From a checkpoint of a small transformer trained on Wikipedia.
Training: a variant of Muon for these matrices, 318M tokens, 9320 steps.
Each number is 500 + 50 x the weight over its row's rms, rounded and kept within 0 to 999. Layers, rows and columns count from 0. Numbers have three digits each. The size before them is the row's rms in percent of the matrix's.

# layer 3 MLP gate, 448x160, rms 0.225, rows 93-122, columns 0-159
106:464539485449489547401476485536578444590486479514509566581487545602488508500492493490462424507512503492503565482480546498528404501506528541488512507464541602399492510463515540529458454497485355512481560545543581527546549539653545506504486556601511531456503530527498507522521411523450497554513428503514508532529583557406550580608409493536436542590476470447494467515510484507461578466496511562452594493617570414482500532592482428503450539488481522503503465578476541583473587567489536
107:464475498513489491579461598449401502508607432515513605502449492475646450524511500572464573514471549512552495572557582550455347570475452524491483512505511482585534525488533476585448485570472506584501491433527516479539528494446426528474545564473440496467464386503467538530477496439615529490518510449540503545500507488509490460581505528509464620534475505530542525460455448482438539506488478481588422545472584529425477466444492427562502414519397587525429484605495454488507498488546483
095:512538511489454440450476505499530523532488435567545588557502479532546513501403515529528496482476528503458526442548507497455502463512551518540490490453528525531409497472428456572572516485437512535431479429580494601582531452466552498501478528519397485609562469529539571491476489558496374527484553482495592566598539404514486361498476538534382483544486513456580549416534489434427480449438454547454543561620515436424518547516440426523560583564412490508458454512496517469460546433489520
104:498493465492489513492539536521460426592605435569478544504404452503500455580524473536535506588418539500426454569507427446479444468530457361542567511460507412529498528470534513480495579445404475550528534547460617467469462565524568450541430441526552462505422515576514578579445448540473526513491500407552512501448493464482533467490443459526538471517471494548517380569498484490498533456576499602437406481472493451463514546565478425443533433554526559530448611464480569444537460482503469
098:462528591507540431531475624549500527453539492541456456516546459555552465465481570457567455502414453531438546557459495521510434569394363526548524482493524542522522447475453558585550421597491479614429469513484432437485509486446470511458590527458490557518485453554499492412528586511549573513398527527448551510498487508530488555504491447583484540465520506520571514528393538471484487486503400469544593437525544490522533479487487528525511518533441514517522491581573571530468498418507335
103:532452585486557569473453491434580505490565467594477511537431483591502450530450541519432477578473444394526456505466509388459451401566487520465407524443489485490507473484526508591438493576465527598493431492589419560404442497557478454511469431514457549468448570588555569439563594483507496574563565542498518564578405570522500457489470527484461499502473517549525433500422475553447476455534519500539427516480541537548470463384560568498524476488535475513438483577521530569488525492542491
107:470480503470447533491518447509476423519607494531433480541470502457426521503569512535409466405520520463474550503518574436572466504536562499519505485478487511483497515495539554505612536459524467495511515524420518463475567509568506599467503486470519517513473387584568514465365512615425472589465518509515463599508470482533502526578467366628500433556489515455578560462458518541465450589447533535498558521481535520498448401441484525488512485491469502471354521497589472498444387432481538
103:471439493456476428494554535502527523458417512548526519521545401496518592518479502533528581465562563556485586618510528513532555542449498535448587528491508566481491517515549440537448481500473542425409559484453462602465494448489485496543511490495466497518536469624490625509354401517543477460530542510529429553558453469434499416570508494507481503502500515484476547466463424590504478449462541531541481513533542459441544548460476501433479644569460522447479442414571439483539424627504505
093:530451468446425483549511429578474430516584549577448526445479516411543474414487488519531426547488426547476506457439446445497473599431554461490533509555527605465492530535488470511484467518462536444531503417555492578470578500480460481552508398467441442506507547543558479414507458387499529581506522504453453439538466550451536455598476413549437526500492520527449547443503524507508515530565389578501448546569499436493585510523574506472423443526457381422513464498524422409522427544509559
100:487503449503468500514432588473478631508545608468496480507427519558460519510558482533506547542536543501478485506592509440486414514537446484394472552439548480493570430482421507606511554535506445546426435598544431485493544481491459491457473468513421520529568465524420453542496546521425513530623463534527524492545523473570526528592434493502608518509539449498549527544518522534420557535510503550389516561494512380555449566440528442460463540558492564402552444493474569443483543503458595
096:545506544498447496577564456521492547595501543578441545573459465466481506595517555551433491514402427388505474573508539450542512421503475541539450499513456489450552517425455525490530481426613472541542498546541524438515517442566503488511528455417466466486495506546423477551415475453421539522463430462471554505483605551499472456580550472486544488473443404371457570614530524436604516539544488523435512501468521498489586451426462537510561567461506479445537501538486532511524487419621450
094:488464548438488466522441421524454614577418443500544446472541463507518540510470563472404557541410478552436553511524570468446521467488499511498513455616587549537492499568424555497485375553546438479391542371523547462456495494527520501376510456464550496493494549543485465499520425558478444439542536577428458534539503547447447487456489501506433470526497502546585537559495466459430429599497461426541599526515424502510541575441492443525440581425493489506528435468518529479455535487456458
090:479531524476512491520552488459630410487549530545454470547443530474523529537510436522523430471490498482539456501561607599580451454451520564533429409517474580475470464504495496514560489479574528403440468567513399607552438469429509501553540466512486431513515588511510550505497605491414554516426566472464594501463495454436519479609515554538504578436492555496505502333561563591445491522503495478518451444517515534484515475420409577497511486576458495526516435484533438516498490526556529
102:534465523521470533531508401511495480532608543587489469478523486584442551499486494546455489614482594543485482467495413511437551514503475481568574424531502457560451415571604487511532456437578501487501463530517544545447521531544492543524502495521484534426475533445465550597551492476542507466453420405433526553475459571501465588347534546482460531452549485484493532553481468599419492561487481488535484516521377550523505504461361554480538517380554499525495473530426583519460535559540560
098:478507489535575558423555515453553544518405480512521491489562473528468476500508443494531483522540528499454528599510647484422493529501614441563495424453548477480351427438414525500473526488553446519457531526515426467450459439470394492497454472425545484423441497529539491553505444472442500514497489453422493628485482458548497439547504520458436509494457460443484460512512497464420445488468508426406567395504582459430497617482532446479627455481577503515487486568463507480496539582495506
096:477504530581488515423493525420498487503488556532508546461434437515611535571473554391561487486519453553438449456469553462493531470521495542469469547524492496507416501617550440501515596543460516495444595557483538561517561517464532432507520524436402562516594529489584445470664508476451504464479502468489506527502489475416474445499530468486479537495489524595494476558518560405416565527524483510627458495413506501475524556482402496430527472509489593520413426517476558541525520544440620
096:538474462526530523394443495604558428491563510522464470588528523577528524543589442522545396501583432437469548430576610541507419462512517498531551532472458451509443499473529519479517420455460458524509562446527519514539572405553473529432370525459564425529570482548470545383403511529463481508515467478530500485411437522477533548502480456554568471491440449492503493565475448509565522461568460574477616491483502494521532571516454496460497399410536559482470430562414494474524513522521549
093:515410580478483589546458496499593534396539544508485513469431602437522460572499528551481619454492539527500561517457560531488531500446528456438510454564420533476417501408505497470527442376575582478441509431555550496530606512487548483484502427513520459529511464452511420515524507534500522490536548421453535469501514457517468517423576525539569522527491434509391508500441424584426571480522464547579461512529406514532460493425451517496483532552512517515575513546433602551386532474503431
104:469476455423428464486546524463452543458623450604500496466577547497535485523530628481525527475478488495523460455539592333508571400468500501522467512537532485562493545501532537498566569467417420441497541543495432485471594553422546451512469540507474536530504543465575557440532557497515538554458402497504508449480516438511512540491505474511537460507485561528424484498467579595512556498519524480498474538491416474471493469368400574449555562467511457536452460550409600538399484555501520
105:506495550439517570478365521466573508578422494507531502552459548452499595530586438520410505568475515518449543510542455575476510543474422433548509516482422466481474522527483446526521463490494513492427531441537417555532426527501448579442499430454473471448458477562445467523485459540460574413473444516552432555579533520507590607527401495493568420403544499543508552512486414523463580449538542471525432500450628464480504493450440484510533438467569482434472480501574424550480491418562550
092:538505526433437467511478435567505556582603505515447517539400539515483630599518457471548519489560502581472413445512593528516482491471485484507434504495566504381525458428475529492485488428497404537515512436510485468480480489499503481517568491424437540520591588559525613426519494512407493477472519491402540480462576413566515470534460493558523552463481443438552397502526408508394466550496462497478499523489513476542470462459478452561413492471551452552426400418477492517404517498550512
100:473571579600569497426466478443501540529525488410503546540424476444529544437478531481556526463564482471335535524495456502424545503567502561559446514435591483411488503416524422490533507502503476558511504408501418453480484435537444515535452510533532483489495510527402509535482429442474545466572423537526439525490514530493532609505471605394460507461488472532472526563516434542527481474546511509435519504547519456392570539632546469466403465586467572571538542498519526501487494573472442
099:513443472467497424483553498506554588472505547504460395436501574455488559534516528541571503494537421462505577562572536499507495469560534590582503554540515523551567440477478563528530514572480489476484596472502493477477440425498521489394503455496446460375491471561443490474441459509543489557531521550514452502455552431584605581513412514509433510512535515521493432418479448490450505506429522417425569531534581462513497606395482549548498545628471510502467574460477468512428513369463505
109:467523437447368485457584490483506458470490456502532457507471546445547518609556577458522481603552611464534447502443527506579471445490419395516481462480445504486613449467536492516480467475515530485444525520530536452484488546456468502434464453509574464494557520408548558563482503442555599488475504506502462369446500495597516531509528393444547481517540466490420439457492359474514536457514434434574484478502520479527538500521477530591433447586456520537599529437491507456574473505556433
108:368444453431444516502474507521545439507482465485595555534499433546523492524512497526476457542533483402444561437478534525497461515501505464533441474446485539422502580514432442463456561507513523546541497508409519454468590425529460516411466516486554477521528618495541458485470355564474478474459537544520540521552544563520485558573461480489512482662508472541501514609543518536478449465468556621336431519522479510519521441524494492513541536525464469420423534483621535453539521539488544
091:512484532510517564554501455513467474511480453476605493458513461531573477563493527547515590601466601545498502512484492609498524546478433447452499413496452466505536514559481486433552495503551359523549508569497584567450500472544493502444542502510583398526582577472559481457538530434554537472572491513493585525531494511589431372424574465508531555455577537539585522467513488513439501501502558505510397489454488538453611577569471498435463482501530521477527545581442506437413433540444434
113:437432511411539545488589514519573490524509448489501474535466536496420599491544423631516372603552496508556508542542483499518442521523523509460448515496536403430493478493527467478517504473492537473484514525412436518413497462593493522435504449440515505507485598494527595385464615451483562531484566511375490530486556541488526485478453578519502467394487508436540496492545471476571454524554515503525514481425449513555522487518440508620501441458471525477379468460559507463414534435417468
103:470537348485623501452449480507525554436447484478549615480431544549545491624421451498419483437397427555454478486518480512519555512469558394523455544504621509475541513545503442512497545556450501451545508478523471563504598377533516567400486568483461464509472591429474478519544430607499500572532527503531508512584508452569514495487597537531480457462551447480475527515540468497499540540472580488475493542503490560645495510522468449511480539531557519530475515541457538481458524453468538
106:469454500550508526470429611435434491563583475504457449478576539592537494377476490533445541547502540497560470401478462491473547502549589484546545474506524495456531502478466492472503498587510529486539458489454452546448540504458558481506530503563483516543452499488533625513637452502554426478477442458398526535387519419440552566481463506530476543469548576483569509448546508621540473458524437483465419476482615514554538519492593470542461513467505504466386463513430508557588513585428508
104:499562535486449480488400588487504530504455415540479498371543513430499560524581540504501476462513546454400587577507483464483484484503552389562547509450565466509449467532549607478606576473568506388534592560521505525499502497506522518471546421491495500517450457549532491542450554559545437444461517444473520517483568545574509518545476451393465482498553428434492568461520334478476487520514501503589491516579537475412498501398464504514489494482418459498525437418460524498502470430481582
# layer 3 MLP up, 448x160, rms 0.216, rows 93-121, columns 0-159
099:556491592600508452512588502497506485460540447560455474471459473420521543498427489570525569473496448527493459529559511401557567491499489492485454503604618491460543546449492448423485525471529477477550499388481408503530423472437413459497487397452498527548492578481492530514447564497515503486506507437476575513431471427531542411466589511414534513454509492518540555450519462461513454579482532492441474559408462477541467544508349593427464431557561420546502547420502451441449546448490498
105:508596436453401565566483399415394476455437509452555521519507546529574610494458533448543502480583471458444450525438489437508550502456526523542453526518510479479461522457443513502572609520452459522488507501456404530569403467478476519452451540485523460498484543573465563503501524575549402412488511492545448479561544482426573551470464461556505484570468426491478452471512469455416474434517477528421556415453527501443450474628459481526473515495505463533489505511492460473567631605425456
098:513488635557387436533512506502474483600499497441465367516533468555471521500499471430455565527475453490555494462536501536431504483478594554526533522438509534460530552535440479564534466525486615438424468535479493537454438540560540467520494452533524414445567463557508479554397452541513392438488542494462529525570554523522435480506510501505482417602468400465544516442437467520465519580429445506412509541504437462432483470494537472574468450519392573502489527397547418505447565527562478
109:403532511515583486531531482519484565414415534417492495531543616461578447453484449500451461534535463406540535397639488542479528531531486656482518446469410433474451500485491488456518517523560486416475491437548463466490495479458456552578477597523528491535616515509479436448612594493577508517470482525549501518556445474459470471504495524477493451531487497453575529425513527465529480617502442402535547487553459569513488529457540495539479531462444465500510438489525453569516570453462388
092:437523458380533428447574596506531460475505523444459504482500485552553516444459504458475355465529578551476502472446577570577530537502502444484393487491621549553425577528435505576526537537441463549493571597436526516484466481465511498478504512521503482580522409542582552589540422524403511389432543485535549476492512465499467490498555483564537497505531491501490521573579531594532525474422526552528536475400519444496520519514368520533448455484494447448499537421475538461498501582499482
114:505572559552457560534507524410454480439497481444497538443545436578537445483504578501434554556468543483429514396522548598516513544547395449506430504391464512507469401475435611546528445560477481521540429467516546480493566442400473487492467431539436529482517490477588462526561524436496456489551436531509466436479543552537428500490531523493453546465577485511425491469595542435546534453573440437497517500470445582497489385437497582455442527503466493459572537572417505491586471517525422
103:473429538492540458466507436491453451497592428569436563512450501487470548521549560549521514415505491411442521527543556448593528447482514505463505395505543522529493499522506606551533587476480490486503576396569475536495514515374492551506411506569548522575529490497458484549454537519524526499512457516532549475471536487503536444588473460585406458581490465427552564461469494421401513519436609493538580581426514417431491497474570495447472480529476495458579459443497462490406480569531621
100:466472476524464427536429605515480553486502473504426541433554409456523534544544446609496533435472486620584462553518468514500535464480588461549512555513500660504465488537578555531540507463542459391619494459491492508538455517405504500450481565478512481416490495485437457498494392500538422530442617491528537524500427515548477505520527593491506524605545492426503563581548491598468542523533577505446476553506423457532506535475498491490460556557479520547488545478540495553469430573460578
096:501402441514506496461580576495492539508504478424481489553546462584567539507496590469436487469468487431476509542610507551551543530548369506513545492503521443573446498479498498482422500543480576585548499570504480480564515426521557549532532560531489543502475414524568494560529470485501553506523534487556499537441678425553515471415566544436467509483541543512544398511489412433507512517476520525471524563458551492472481612434463470467539508459483557531376547430475581551536494364504488
099:518545520425523522513513519495442512607444510493563499500509449391519637479441429547447478499626592490547507463467487556546478523430466523477588546418433527480525427562545399549501510508491628527454510473529565544571489565516475482477565561365546470460483540451505439427494468406518561446445596467535425528499507455512443541488493519572491538425501460509501506530445500544457462498436486498479498483543506404508527520460541536483568509569464577534496570583601509555474425416523509
094:446469482495490512457528506406505456459500573419490505498446486480499504499394510450458429467564485479506576514522484530473635485438427428492470490512504521515435511560529513462456602574445440469469449568490469566473483426455466489554564550523412453464555545480460524472579531595606537479520528476497466551488390470483554553481545434436442526527559526642489514413482479454557410459469517582539434467543416527472457535435468507523512490463615508634450431478463494506539462566430486
103:578411549579543525517494541435441526527441439561410484420563521479472458463504482400521483451472552479506449490420511519423415541510466491560568572555513470528565513486502425529425528497459490441451519509544447501412491438514408422556449506510460549489530577580490461482458538562494502555473380493421458494500587502519499503544486426494465462444523414427533429381447543393521466511508391512458505432489583485542444549469581454455543500552536505496519507431448538538474468529476625
097:491555518509528528501547514538488533508483494598450505581520559519513519504488519514641517548453335620537493422540520496474363491445516470457526497435494602428505491455502563416500537481522399522535516451508455491563463539440530501585499569457432488447501459477521506538551534423442542465579535477547485611542456518526456520574506590620528593551508434464432427473512528538571501479416586479483493447509464507593484515617567449575517530490514502523468517493475518546458508508479476
097:524485468481636535513517490455522494466472540440472497501486539405510512478436509432438457449507573482578641472550403506559447502495408471486460457494496546472511587413572447531561577558526543470546566505481565441481501444442467535550448560417483560423505575466589537484450488468475442545495491486529507422465583549532446538538528489517466423574434494360459574485446508428499513451419456447502399443567484452490437515481563510533500446605516541512526556571529508525552498465445477
095:573556455494496485523498412492528410457570480446471551380431557513517602471504489486429522493486425508532502516502465553434493493467566473457468579560460526494505519476540522462490467471479511388530488492483544352471469412437617569449489475441530624494407504532480539494549507508563472586464533446529436520464489473522499496466508472567537478460554503496462462533622338425579433462487517584535532493507481526450541533407459528462498431410429466539496481541560479473500480415509538
101:431458567488522533453509499533405512444404518527505534491464467501600639542495534422470476396518540505545500510454494500517487492488544485457474502482545533517454538526501538488491446558541423515567531547414460416501485488365484500489551485558555494488578563523581422430525540482520453527466434462382485460461442474441449463533494473485447527387502521509496538531570496494448395559460517438564453513439568472528447515476387437465502431535424476542433442574416594448440600469493545
097:439551536442474494488494559513563397490541499471452455519474407555598577463493491542378489539551489499446503475530464545563497510555486500482521480468569537544489481472535565529478498528477462361347541462511394530511474495448395566503453534484509456553494514470487459486510421555439553522438538434485442566444578372512509435490497526548528412561418588592487552481475568514596493442440513472466436449553540510582579525441488492511577494460463473461462420509550513560502530550492530
088:513518469458527499443519481431465418546478497517446534520529487551477563476512443353497397475571484459410428508491469455519494529558489456440457587433577479518463550518445545562410486467575477430597574481507425447465419536542552512575467496523550483510388457512533523547466495449469405569593482569552534535453524496476591491417532483461466442509485503474557558481589542432516391501581504424426477485517520541550460610441591516510503483504528521475492551552520517461587419500461516
103:538509630532617454449490459570497450527532460439540527487488358386551464534536437453426577493506555514489522578563478544461497506519430513525508510512417566442488532554508499488510512430461424525448420502479497464525477498545537577463497519460488387462485470414452492457435480449498455498587589571440458489479457452442462451460446453433531516479425487421532494464512531513457426508460541464557467541588530498512459479561501487547413455521562415541495525449504430494368488608483415
105:454528505436453531475386645461512515490398536532548483509453549477525601534488518582512548538547601479552521499475490511457506479561455463499451476547454467487449436450528484503507502537531620494468496429406463519482358492485496568335505557366462572546381485508458538512446412531525554478512510482532418539503467499408546588483424560467561519448440571515505521548487463500466504434505435477513494539513554490425583481528465519438575475519502492501513533506553554567520525477522471
096:506569416449444597465468556515501563469570598537452614456467560430518538594552487597505614512490551500509504462505541520541483548471542498486434554514571446511535425472510556460520502537417419517483522452577500432481605619521518529566496537446565485470578502538601509456532543550393463506536492507395520475493533511516533441525464475568471488501488536457481445501501505518409446500460531491513464542523568527601377451473446410465495561530496468518490378471536468475497505603489484
098:477551463503528564556546525416550471539528515510502495504534522487481519639466566540448498518563449463458471415625497519437468542530478534608504461554481435507417565540468559565549572484423410457506464531559553404481517485527569477499460430535418382454521578471552581612510517458494438535555572528492558423571532531531480520446444519516549531532555454538447452557468454456474499455458563454523467525546483506557579409466465476445471440409480500471492475489491390538428513417532499
099:572527601552564468534548474492482555575402508542468367437455398457572479528505545524469470509400460514449521452527536475491490491526465526536453494502462586542546523571525574460568362468583558475528451404431446429447543447522507564456586491417431546505532547502389420484523449494537454495435473496494498413529494486462483453449611559524481462490547499456502517498553491521441430498495606522502536479575425459406483521457531432524503530469552517478437540557461473508511567421488499
111:447451448385572508451474479566467466499541498519488473508528497491452570593558498550421553511458404529489493401458524500498534539524436479528539529522495489531421475542535535486398490462492502525540488495487460563511577478560551596615500547491506440475451427458498481646535491464352456458419426484525507465507433565447576524449449484559519485556523428435462459466410449583449403528456596482521475463446486482477480491507561435423494573559526455505431513499444435546475481479600524
109:452477421443605609450527499577490598462506564526546507464507403480567447465524484456496478583500478491461528486462497572498462499487466500483521482491465477560631540403370530532484494548496460474507508499543491559520518511469504523562554558514439447486453569512413518539598485412419495441464550508529468511560441501515381491566476523461600419644523509515500483561525510505600454435509534544527492464505572614590525510540424430521585498489453504444510468473590498488490478439546488
090:575512458493528500475526473473541489612440539468477508590464553457523492500497468496471525501512496525548509558495519446439405450518498532554503461470583568498513505453525430549492512510483569511462506475508528536542471507528547459622508600514517501471434346599544646551531527502364557486535489541522536575448495421402482477551492593459493597509508458493491436466429581466471557506432459511448524473492515519487496525392578504459598466556465538450489528521585438527478452616539592
104:499416494472428486494517467477545529563559440569556518414566545513561538519516521466584507519492558432518551491509563402418517362468536518458460514481563534454410533526486571535503440499614522480462522470517486512514364463506383442430424482487455537549528513548533623434505438516471533482470525452497544497426577492511500483566404605433482509605463447552513448547514503501450463448450469512556530619474545479490478419512553483465466443514535546540454496457457555489418545535570478
103:519584406495534521531450488497446449446479529430465544508479521505534487459457433534595465443488523448488461499489567566501384475432489526481539492610435503327523429463532507505432453493470413574666540480444526478425509444512521458572489451552518469476440512525522429512464540551560547527491486449490568491458490447547449447477510549403448475533552465467492473528504406480491578447498547499502542442457446506506526550487509588517543415550548452443454508526536596497387459388512485
105:491474545482484506477543549409363484625601545522507513515482515480531514482511477505487534515448542487600495408403536528454481448583574488532551413517510409469566509414440504527536548609450476491534509448432500508517504556490570449508439460548538543514469487490490573522547463516557449487407494484438474564433485483364528414462562559481450475490437523441541528442518645498614521528545540431539445537499553572427538440563538533538459490473441543474488500511502499569475410485507462
# layer 3 MLP down (transposed), 448x160, rms 0.146, rows 93-121, columns 0-159
094:507476547592486542441515438495596481434568467537575484572421545476574572459513490470494515494469471463533574487526526489434421445503539443543487504472492548518522483491492446466554468388405481472607513444427459445433519533527499547466539502549503500384535499538440480550488496540436428488603485446614528502438438494447503495550473529553417512489526429441468439468595568459520322563497466500447439526477493424497553443543353485524498499494529492496533525546449406525524531517544470
107:460443336487495521500459483475593538435564480506483468469521443517528488513484430578594467537482525525588449475511496579500427499499528559502515504587457473503562487545496464435496507602496503470553517471525495486534540557540459592510489565528499452460549518524544503561548482537593405439508537451483530535512513610523480571526452495539508531620472645550433428513591504485472408462569514482518451562428563622394511512491466443506572480451552556500508439455405518557514494505475574
096:496434569497487404517623488488528510484532494412546463483581471448535566445460517524484526477509407565612421430455437562564510584529593458450511571545507472485529525454541488513549564510437457559502451483391490454506447489430528507456432433466534574420540514500523523452535472474504466508474516474470468540545547483532476497513562510420560409504501452417509495501513550507468511472480527457504488501388489549459463379443461489464578465513430496571474486479556581442335530584566583
103:397429601478479523545494445521547631432457536404451529500552500503521552481448531504455518487532386488560471470545493429542432537471501487452498509505462534521525493496549557480466538541546398452437515470466450618439503451464537529518410536489505517397566462498451448434624542520459422555504518477409508520553513556444477482566485463613534418535530543493560506425532473504487413458386528591557456464502471586506499426495525551587427512540492526436560506445557471497539472464513465
093:521417448476492480441667510518443474506514499537509439492479508521536441462501395556455494495603558511524531561558557507469558533528562504496393551380474614503452592552409495516450520513480572509565433521471502513493409440503534558402483445570499486488613572474485483498410407489575435407484597521484453438493466477499497428510545501485457529486493578528461488394514443500484402502477501474468454463470571468486461536586523535498442517493437441470517454433476535505508546548499431
118:495490553500463507516519488502568498491563560414458503540437492541467469444485514559470533487433509471496505475624525495565545515482370484533517425527440507582489684466572476525619513448493471469494516521479527505521532476509515439479575539545458523471583427559415438504559406480532401560454524531538406460454573557628476523428471464483450517492571440478459550538480533456503476475514507529459432489370510423526494415485503557443435448485571567481510505553451495487523427553535568
098:460454447481507582505425477476428443584577614440581504503586433420540492358505532506511501434603374526466455469457426544490449524506535577530500617471584477502493454470532521489505579462498536529573474511490495467529562517547478554574603393538516430448481474566607504439525418557533429443465530561486499570426480491498525519558451491431591570547442520488491550531533456545507487517500469525532484490550523536552446446462520548464506534505580511510477500528522451480532576554426496
102:491513568687515486458517420489531540512431545494504531568503525478497420518538556533487502554458504480436456404474614542433484533573460561512500472487522518456578458518390537546641534450445458497499509512473504544496505582469532505466551521476520557459511548467549579428545527460431474488482503520381449464462546430525481550546448427499493501467503571481570388503541508451503434422498578504558494513434450496499517508460517500480419456432457482521523524598480441604473555606403510
093:465543577556508608528506514509437485501490483493473459542465505559573494515565436564471470482417482556490499544673504522534561454515529541513480448482578527479517497595529541486425494630441548413483538541400489463503584517444592519552437588473531492509563520560433463545458537526477535478445460529519569544502478504459444550463545566382492481481492514469405430527561467566446522569522512484416595517458549439507402513491503525494436492499423542532465496456485485438459607412429497
098:453454647483584603507467564479433568457524459564492386502422446544551463564481428527455445569471516457517607509616469380466461525522441537509436505437458499529534472473492416496451550473422600527481529509501558555439475501443549571449536586502585437563465551499529509521507470460471520563539468439493506533484511439489527515502497491560518499451676528494440511417505413490504499471531597466497483507489505521588480509504526464596515547479533554514444482412510505533513447541452506
098:488500538508518575344533530468567526441549508471557529551581556576477505428564468485497437534444516478544495421468470467574506479561509448469525519480452497451431492447437502509576506524486495603405426430491470555482479531455533543506507517533524498453525585454531446500561555440548574426569580507610463431475454399497470438424532513462409549575587532466447484478447541523409521434495459511470515497455494519574549414441521545438434492510555537573571540419447472475442417551504530
095:506492380502468481444532572454472523447550506519483487480532468475426471470524473421520484482545498422436424649484434475534484472497552475551549604438525413519563479471556472443469483434522470519485541497623578554555522507501494486552539462563524457523556454551474478502466567522516558608500513420533530483420511489424471462575380517480508422473487531467564509507522491658562452483508542443495560422501598440482452487476526450528444466523440517468536559464390447582481494448515594
100:433482458400507561519537571518510500514399515488441511501582512550602495523409558517598490523407475525489639502439478543487424504368473366509572497420561581494559479491562524463493473410536436459503505514445489494470518545471540390475460459466599490470473564449507566503514522485466518421453568408540522592506473471434411520501493502494449492526563484506448541568472567527484493457523512566469455461495539508634602511472484581534506464493458558529542503506486519473471487458442443
104:536589439444568550454467563493471482498489444500476503488504609472628506588488527500402475389454535486463525591477519466542428558486519507528480547443531582477535670467597425523436548487520427508605455523542476474426520595489536416436484496491521527516483583524530465454493441523417479536430572483504482465560571533459523425544433546531486510483514449455516473470506569460537505462444482496436506469462568435505441527420643472511402504578461503487511533444517457494537506496473489
098:484366484482523520450500512593443442437539551488508578510449606487526518468600524449444458435583518505611436553510468532540549594496440546473499465492501570475510493595602470543504488502538487503421479448554424562535496508525511463510469465477420513567628575487459582472474667462457463489532547474572490412514533547491434520529525535411449512505575494466525530524606482530551538547543442539499489566495393473458516492486552461549406512447522506536549523447477509506551485443532536
093:492478355542438517460483509461442531407440529452503534489463528534513613509601574474614561473434475455576512523415427526555532527603455527434528550475438467495446454517533503550515452555595493394541407508450458452494527549413468535552555568452584461531503510551566528456538539518484497539488575412496489535522534536451479362446550474487472553541380501476537547428511475446470454491516530520549495477466580497518429514494489509444471450517449546563487514508527549481446569403496538
102:438602560505462546375536516500456471495479566524513451446515495412489461534544515418472653537450552520552519427424464437583420468472477487470486495505530531591497470504575536521467569473450554482552517507611531521461408537511514464482689428548512517508521427488506485545471486587487515514479440522511500579569483566494413395511523549487394437597506506496505529449492544490574488497532479465413416564537499506567507489453460609526478545494433536500490466482480546555514516505474503
094:470419415566563539446491457502342389534476472444428537565512439521515429412544608532465478508532552466494534475521492538481521594565494498538488501496451493484515545447529565566475493538495386470507483640467516529556405483509534422515553463415412458463553526565504489480494501407526539518551453506516503501528463457439508457518404536479414485468497533513565457498577522480483476466495580601444533396489465515477540408594483510471523434452511514444374433501507481527519450489507547
099:478426429515531446492501523506451489428539530470576525427481490559421450548584560404455481507498514537528500606523538383481451454541460439529511460537578557524484506486468464448523463576425464499461483548538479449463498503502535490548445534441463477474459465556483557514515485457317418559540444536554424422502484606449494423478509459438514451434519452499441531449565543567509427450626507550441466500521601480555533515496537489428567455501540464493543433525418534570528494557548416
104:509448571523459478464518434653475560501564503459549419515480468470619422544523555534564502557548495497474536530405431518521484517473432512487560475426502557584531607467524568539458578432574464528549479637545472506507481539476525473454597559499500508460503533439574511510607527524520458531504493498492510510425397542520433376541485475462522408455475374431546548478481541494473469562507563564431451470467419484545528521577548511474468498437538441494551509479478535536472559471478459
093:589593522443482536507468448448498436516523516478414546414471590512435607564475463505537561554437484432526461404439524557424443490485467491560532485580562470527543472520481476574487483410543454444479486400507477498453482541465459523569551539470509499516513512576586525510473517456486570461444529505431460472475564495481476585505552512473594590546413552458502510512590488497376480537452487422588514500465510459555348526568522361543509533493493557504489505475511469509447564566455501
096:549529500475532540455417450586490559553425488511562497549489479540563536488493461425582533506508478533512503476470471454527425439552534422448526539435531548476506443504498518568507472430515623499479581476420529490609466440452443533507513553542475460558507527458493419482519584471467487509465441544542498581537499605517475437582440502410469554403474417533556525439517613554613615479490501531422588436507522533510453599499593526533559470545433501479543491442487512482481584484422518
100:547559434484411471541559527471477521478545511480558496544473524434412370501528519443349387565515496530521448535500482488492413509449475487534359429500496502610496557482533468560517430415488536515523505498558534523450446514535453448440484551476569586435504400543553475490519466459438509557448492487588539462473573524533393470462535418464471461540437446400458483473487550552465502515527465481537501578551470362473470486528474462498540512453472404408443504497549521448453498478484492
104:568479604500580558539473488518419517412590479441491516374413435596525514493482519453491479457568513492474494501447445503446528506492446498438569490464523533457524408532563537497461491565531404559505563502487516454618433600496499444511432516516533566446588392534474475458504508458430593479532410601518511562483491509429566530492502458448479454523488416483534533494499486518422535518494490494513451416517541408563555476482508473490508582467519632525488456542524558465457628471513469
109:478491532463470440526568506418520451526502469436465506505532495578413495518438485448509507507529541490580470515607509499441578542494564527437497475424530526506479496541513476487467470454571523513522513444462447427581589502342518482507550513472507464545428470446514504444466490474511556467428448463509502459389499585453609457472495585451414518384460527534544394500525564556483603493436507536561551539574544498506466583466429648482481515512428573429555484508459456487416453514497555
098:444484474542515513479531516552497525528585485488541447431417548540490545494466527549486463512478470447513616570417506638539558474520489434428571450463580510524448602456547500511541528513475518471497561599435465495550585600603387519472536473516474587553504535450451449577551570540503565488459478433495559526458488525476312483478556511519567464445497522446532494453556442547467491530508471511512529459507476489600599492529437466538450460507433471471532519543505485516490369550503508
098:411492453542395521447504497490554510535489487454457485530523508475477594535553442457489494499541518538486551488525525378484561421469543465532495497530560491584479535493456575473442520415501481551451653460550537540485384516586477497514538389574460483533595513506523410425515435440438521506493560493491533475552515431489501495539424506516474550517460456518562505559454457554563489514518419506588532588456415541522550533497474547584478392434493386387470579481512510504538430460499566
101:491420499523493534456573519533517456524465495539487421494553472560426497422557477317535502496456496531557553567433504505516524535378494484521506473528399532549494553422460507497564523402484477536451535463621475467471525486527483620524537479448525595481500416492537545510493508467501513469464473487480499510538489521405584485536401449587606446472515519465425549470549541505589517509535506457538448540485530523423454516543552540412589559417507617520456454433438474519496519599509518
101:480434511431446535498550502580559529474467568453466440534522559612595539523534485511554451413486413582431488505592419560528517602484450509476486520495473553542445467445546540466507534421487493466504426425629562540450565534495399484460523537445421440408582489474495476491596471542453531520504397481531552450504500594556441446488575536489557493602527498568593534459580527507440440515444528576532523500515492496506489601454576561526464485487486478507452519528499496445470496496552544